config.toml
n_layer = 25
d_model = 64
n_head = 2
n_kv_head = 2
head_dim = 32
d_mlp = 256
vocab_size = 1024
activation = "tanh_gelu"
norm = "rmsnorm"
norm_place = "pre"
norm_eps = 1e-05
positions = "learned"
qk_norm = false
attn_scale = 0.177
bias = "all"
tie_embeddings = true
parallel_block = false
init = "uniform"
init_std_qkv = 0.045
init_std_o = 0.0
init_std_up = 0.045
init_std_down = 0.0
optimizer = "muon_variant"
lr = 0.00486
lr_mult_o = 4.0
lr_mult_down = 1.5
beta1 = 0.95
lr_head = 0.00699
grad_clip = 1.0
warmup_steps = 200
schedule = "wsd"
decay_fraction = 0.64
decay_shape = "linear"
final_lr_fraction = 0.0
batch_tokens = 8192
seq_len = 256
doc_mask = false
train_tokens = 121300000
steps = 14808
dataset = "wikipedia_en"
Each number is 200 + 30 x the weight over its row's rms, rounded and kept within 0 to 999. Layers, rows and columns count from 0. The size before them is the row's rms in percent of the matrix's.

# layer 9 MLP down (transposed), 256x64, rms 0.302, rows 57-82, columns 0-63
113,252,250,182,226,234,211,202,193,232,171,178,210,170,211,176,168,186,208,225,178,265,241,205,197,211,192,170,212,240,160,235,246,195,245,115,231,211,164,177,215,215,217,220,241,200,202,219,232,226,165,207,187,217,207,195,193,217,213,217,232,216,245,146,265
117,140,233,177,217,171,244,239,218,168,193,204,214,183,174,199,186,239,253,186,199,181,176,282,235,157,184,211,226,234,262,156,221,224,249,199,227,146,185,199,226,171,151,236,215,195,194,189,198,186,244,215,238,211,205,242,200,195,189,213,184,245,202,213,177
110,192,196,205,145,186,188,213,139,155,196,190,190,155,164,204,207,185,208,223,187,223,181,187,163,211,239,221,212,215,157,170,213,231,167,213,157,208,189,212,203,196,221,200,257,187,196,208,170,159,240,207,175,203,239,200,278,162,243,248,135,230,233,248,173
092,209,155,279,168,145,212,179,224,229,201,237,165,212,160,162,206,210,189,174,155,148,183,167,236,164,181,204,218,222,230,206,182,198,180,188,147,200,167,232,185,173,200,242,207,161,258,212,152,200,184,215,225,220,272,217,185,241,194,196,197,186,220,208,199
105,194,182,202,274,210,225,201,218,230,263,181,183,151,214,214,227,199,97,197,220,224,188,175,175,208,152,229,194,222,167,151,180,177,235,221,183,211,231,206,183,218,205,200,203,203,207,190,213,177,181,236,195,200,203,167,188,180,176,229,207,206,195,115,137
126,236,193,190,165,166,206,174,218,196,150,191,199,199,149,183,245,161,212,168,226,191,193,160,140,153,182,251,220,207,213,200,205,199,254,174,214,203,209,149,233,229,207,182,260,196,191,172,208,154,266,181,204,181,196,228,197,123,209,147,184,187,218,193,193
100,195,184,166,240,214,211,158,224,208,216,207,168,219,181,214,175,197,246,217,170,178,233,179,178,216,257,158,195,189,190,190,212,212,230,238,245,149,215,193,275,154,200,226,219,158,244,194,176,183,193,190,160,215,244,218,215,202,290,180,213,164,245,219,194
087,212,206,218,232,155,221,207,204,189,211,196,194,218,182,200,216,202,176,264,204,228,171,250,166,234,266,144,230,213,197,172,170,156,218,154,247,162,225,166,169,207,209,161,213,189,224,174,190,176,173,257,215,194,165,235,191,263,213,185,227,230,164,245,207
104,205,189,244,184,243,179,181,172,248,166,210,207,232,221,226,185,231,190,248,233,213,281,241,138,210,222,244,196,234,182,193,232,197,217,248,148,199,168,176,162,156,152,211,202,191,163,246,207,205,222,179,199,206,207,207,208,162,187,175,186,155,196,193,245
092,223,185,163,189,175,215,135,216,149,183,229,206,187,197,240,176,209,208,258,183,221,195,212,204,219,218,154,175,269,221,219,170,250,166,210,190,157,206,228,218,209,176,191,203,202,212,191,152,208,233,256,200,135,227,168,215,209,188,154,189,142,208,154,231
106,199,207,176,203,169,231,242,246,201,181,236,174,155,208,146,176,191,211,157,205,171,191,228,253,208,228,221,188,215,189,134,181,191,215,246,155,187,218,217,217,223,236,202,257,192,199,232,225,251,187,209,224,199,205,183,171,246,159,284,228,205,221,185,169
105,215,190,187,190,174,198,175,215,206,199,210,218,211,237,259,173,189,189,208,220,265,158,213,178,270,235,201,194,199,228,204,219,212,187,208,177,192,134,170,206,159,196,181,158,205,214,137,266,175,217,152,218,222,207,152,199,199,220,135,235,176,243,193,164
102,199,196,234,210,212,244,228,132,218,245,210,174,195,208,184,208,203,205,187,202,177,205,228,207,203,203,219,184,212,171,178,205,242,257,216,158,138,222,177,214,220,225,237,243,219,206,188,214,177,223,238,276,270,205,190,169,205,242,187,243,137,246,204,178
106,204,167,235,206,213,205,194,188,189,232,205,203,238,147,250,220,161,155,216,169,215,149,199,152,193,158,191,271,207,225,187,242,181,198,234,133,176,232,186,185,236,228,225,200,192,187,221,195,196,219,177,202,203,175,198,185,245,171,203,171,233,113,202,164
081,202,194,185,199,216,210,168,188,228,144,227,194,249,183,192,217,165,217,197,141,233,157,208,184,159,177,205,258,185,198,141,189,170,203,207,129,199,233,179,181,247,198,214,236,223,211,187,225,140,180,177,252,211,171,176,213,162,169,212,183,225,212,132,183
140,173,160,197,175,201,130,203,188,253,166,266,249,223,204,211,202,236,213,191,205,199,216,203,191,148,109,192,194,173,189,227,236,171,186,172,219,246,197,218,186,203,138,213,245,164,201,171,171,240,172,221,181,219,180,199,212,179,194,211,192,230,237,194,162
116,208,211,218,118,143,177,161,165,214,261,158,279,199,177,224,201,208,241,235,198,172,217,191,235,208,234,176,223,196,228,176,253,193,213,224,163,200,174,185,174,177,169,185,181,186,244,176,210,160,189,192,192,232,208,227,213,179,145,219,150,191,205,210,212
104,219,203,175,196,196,185,201,203,156,155,240,174,224,164,223,252,157,128,219,138,235,182,153,209,179,196,208,208,205,226,219,202,183,214,235,162,191,196,182,185,210,204,222,278,192,222,233,201,263,168,151,174,205,233,182,158,183,149,182,189,201,174,229,204
092,222,165,248,230,180,188,199,158,221,224,169,178,198,199,287,192,183,188,184,238,206,163,203,173,170,171,187,207,249,199,224,180,234,166,178,144,207,211,175,156,179,245,207,227,173,178,257,198,214,261,203,151,188,184,207,197,222,203,181,245,253,184,219,164
106,216,177,188,231,174,189,227,142,115,173,177,205,189,207,191,224,187,159,187,151,224,176,218,224,212,154,192,235,186,198,164,183,234,192,264,187,169,163,201,180,246,190,196,244,159,192,195,180,222,222,206,263,144,241,167,235,212,204,220,220,175,202,228,178
084,227,189,178,201,219,201,181,208,231,140,224,183,252,258,238,221,218,276,272,191,244,175,167,197,228,187,210,154,221,195,191,205,175,206,182,187,216,214,223,233,262,207,208,191,196,208,184,196,154,165,198,156,202,225,186,188,188,137,257,205,227,189,181,231
117,177,158,188,226,155,192,218,126,178,184,234,236,237,168,240,225,209,144,187,206,222,215,172,248,201,177,193,190,179,218,237,218,239,162,227,236,209,196,213,221,235,194,203,177,182,237,194,186,175,179,158,147,184,244,207,162,258,133,183,210,197,236,190,190
097,230,243,151,229,286,235,192,198,172,183,141,195,241,155,233,217,219,190,209,208,159,254,192,186,175,225,205,157,217,188,182,203,197,186,203,153,189,232,213,207,187,161,191,184,230,205,220,211,192,268,214,230,213,213,133,213,199,247,167,190,156,191,184,186
075,213,190,236,185,287,198,235,138,197,232,210,162,233,216,179,199,202,232,185,255,204,166,266,225,200,175,176,219,223,218,223,177,202,202,166,117,217,208,206,210,194,255,192,211,214,221,192,238,193,218,200,144,180,207,232,174,248,235,171,194,195,208,201,174
094,106,237,165,205,136,190,198,196,246,178,220,161,184,192,168,230,223,253,211,179,195,180,213,241,265,194,206,190,183,203,192,195,226,223,178,266,158,187,199,215,169,219,189,205,216,206,206,211,196,209,250,188,238,209,187,257,196,248,182,177,200,251,194,180
105,207,186,222,240,204,149,169,204,179,182,212,142,171,182,168,243,222,194,203,241,203,215,196,198,225,182,206,280,204,216,185,251,229,270,176,174,220,228,144,221,173,160,205,181,189,200,238,192,189,152,201,201,212,245,197,183,177,209,258,164,165,191,184,249
# layer 9 MLP up, 256x64, rms 0.4, rows 58-82, columns 0-63
102,148,206,191,212,188,229,163,168,192,145,235,242,230,155,216,179,175,217,226,204,203,206,229,206,173,196,218,198,187,220,187,231,219,225,208,202,181,191,185,201,171,155,144,180,180,134,219,126,216,157,230,222,235,166,171,198,161,124,192,215,219,212,222,151
096,260,149,205,212,192,230,193,190,149,268,187,227,230,204,154,196,155,172,206,219,187,211,195,195,185,165,185,199,210,203,219,212,185,234,185,166,195,255,145,205,157,169,168,181,243,206,178,225,285,209,211,207,214,161,204,147,211,181,194,188,235,183,155,169
100,145,183,221,188,246,215,213,184,259,221,241,220,212,191,216,192,165,222,227,176,205,223,208,131,200,232,211,202,199,211,182,234,223,169,199,245,219,239,195,272,243,126,139,205,218,220,170,194,162,231,223,198,199,207,189,169,174,153,204,204,195,239,202,164
112,188,187,227,182,202,201,189,222,192,223,183,238,181,168,200,206,193,174,187,154,241,242,233,205,168,184,177,210,183,222,151,159,168,128,230,187,195,223,183,183,208,179,186,180,195,172,194,196,207,254,186,221,179,177,190,145,195,129,236,161,219,183,214,96
117,240,197,184,208,169,204,144,196,209,209,240,181,258,213,200,165,193,177,170,160,207,151,223,157,155,241,223,162,249,200,200,192,186,201,188,162,221,221,172,195,249,243,159,181,170,211,172,221,186,165,138,193,181,209,222,166,234,203,135,226,182,217,164,164
094,176,226,220,218,243,163,275,207,221,192,201,179,190,226,186,224,184,199,179,242,164,225,206,156,194,211,173,104,197,169,170,182,205,152,153,202,187,217,237,186,195,202,153,179,213,197,231,229,247,231,181,178,230,240,184,217,201,187,228,143,165,230,168,207
089,196,200,170,183,200,207,215,220,173,233,173,267,209,183,139,215,144,252,162,208,130,178,194,166,204,211,200,207,191,192,192,200,196,186,203,219,230,300,188,146,199,222,230,246,239,177,179,162,217,232,208,193,171,166,175,238,192,226,176,207,210,194,177,222
100,222,180,210,189,141,184,239,166,223,190,183,257,213,200,129,229,213,197,183,196,121,245,232,178,222,157,181,203,238,176,213,202,206,219,204,167,179,210,169,221,231,227,213,173,230,169,214,207,204,166,150,173,249,198,179,135,237,177,171,212,159,193,185,182
094,191,222,228,182,157,192,237,236,164,153,245,232,208,260,197,168,228,203,190,181,159,139,197,172,215,209,199,129,237,164,147,248,188,180,206,196,261,206,223,201,190,156,234,223,221,210,212,248,179,223,167,229,214,193,181,196,204,176,238,188,183,189,175,235
106,204,231,216,172,189,151,164,214,166,184,217,235,197,183,224,191,203,239,204,148,194,199,239,150,213,201,213,204,198,257,176,231,133,211,234,214,143,259,185,179,153,184,173,210,214,175,229,166,221,162,177,164,203,159,222,266,151,169,195,175,219,193,211,204
101,185,166,195,274,124,179,187,227,267,176,172,208,249,190,197,187,207,191,180,178,194,225,220,154,124,246,230,213,154,229,232,203,198,184,221,200,209,234,197,239,256,213,189,210,200,167,233,187,246,169,210,222,208,237,213,169,218,194,180,184,169,189,203,217
107,191,211,247,204,163,242,196,206,223,280,180,282,216,225,215,171,233,281,204,193,190,159,194,218,205,213,205,216,193,170,218,172,140,202,206,191,222,250,221,186,205,173,248,200,196,203,190,224,220,189,198,168,218,246,218,188,222,193,195,151,242,144,199,203
110,196,188,203,247,194,178,189,202,258,238,243,218,217,237,155,242,184,199,200,204,185,208,176,182,226,202,181,171,225,213,195,148,192,191,139,251,220,175,255,135,144,213,232,214,167,212,184,242,191,168,208,182,232,247,178,176,249,214,212,228,207,172,154,223
090,155,196,143,194,185,215,241,181,179,237,185,221,141,221,194,200,212,197,172,225,172,171,173,179,216,220,192,168,206,232,223,204,191,198,211,237,133,157,229,218,178,255,180,187,184,175,208,222,224,227,230,195,186,198,188,180,286,215,194,175,214,251,284,198
116,250,200,211,185,189,230,196,202,190,234,219,205,194,216,204,215,185,199,189,168,153,187,210,206,180,169,274,167,205,205,228,206,187,204,168,187,221,216,199,194,273,221,208,149,240,208,199,153,220,176,143,182,235,191,260,122,172,271,176,204,233,215,190,230
117,147,217,214,225,140,208,182,243,158,205,272,196,213,255,216,252,225,185,208,204,220,154,202,152,239,211,190,226,140,188,169,247,216,177,161,244,182,192,155,175,182,226,203,205,228,224,179,212,184,209,171,185,249,183,186,205,186,203,195,143,222,231,193,210
108,209,165,215,133,210,170,230,224,159,217,234,253,183,202,211,204,149,178,224,201,186,199,166,193,206,188,234,199,149,179,244,220,202,163,198,165,241,210,188,206,162,184,210,174,217,238,154,199,210,182,261,212,197,198,139,175,162,199,166,190,153,273,227,187
095,166,169,225,203,221,232,212,223,166,192,250,181,198,221,224,224,209,220,127,183,189,202,221,206,151,177,157,188,200,224,245,176,201,211,207,181,210,247,204,275,178,141,230,210,230,196,248,162,227,200,190,145,235,259,208,187,195,227,189,225,207,215,241,157
106,232,177,192,219,184,200,189,239,190,198,195,190,121,244,193,220,259,186,190,170,203,225,208,155,170,214,188,147,203,222,188,147,202,207,229,214,125,172,199,159,198,117,203,217,199,186,160,227,210,208,180,218,220,214,188,211,232,224,203,168,219,195,126,231
091,227,156,256,234,203,238,240,183,167,251,188,185,203,234,215,228,194,171,156,122,200,181,205,245,148,191,227,232,192,235,169,243,234,207,199,188,185,200,206,184,181,162,205,174,213,159,154,240,213,222,222,221,194,218,173,220,219,183,157,132,232,202,204,202
118,183,175,171,181,220,221,226,211,201,163,233,191,188,203,246,262,205,227,168,180,183,175,177,180,172,219,204,185,197,199,237,209,182,194,149,212,269,177,258,228,218,180,164,184,248,160,202,240,276,190,195,226,170,216,195,190,172,152,237,224,135,173,194,204
102,259,155,237,178,212,191,206,207,258,200,206,183,227,208,190,217,249,203,221,239,171,200,186,227,183,178,172,205,214,230,205,209,175,217,182,238,243,151,234,201,238,183,162,215,195,204,176,135,236,128,239,183,192,166,162,241,223,218,173,175,220,173,140,217
076,205,199,182,196,190,238,141,219,210,184,208,280,168,233,223,216,130,210,236,223,187,130,169,216,180,271,209,179,175,194,155,231,188,244,192,174,218,196,251,200,180,209,168,221,186,166,231,217,186,151,183,169,229,200,244,220,216,194,216,178,218,182,196,177
103,181,214,206,208,192,191,235,159,185,205,220,239,161,150,187,188,152,153,141,229,169,209,166,178,183,237,210,171,206,165,237,219,206,142,178,165,177,218,234,274,160,192,180,192,244,174,150,185,252,215,169,208,159,240,196,174,223,184,194,197,210,228,209,180
099,195,169,188,238,205,218,207,212,230,220,184,189,260,275,223,229,199,149,218,185,216,178,168,246,167,180,244,169,203,224,171,226,165,201,218,211,214,205,196,185,192,202,171,176,137,217,241,197,206,201,250,221,229,156,214,256,148,227,194,186,146,250,184,172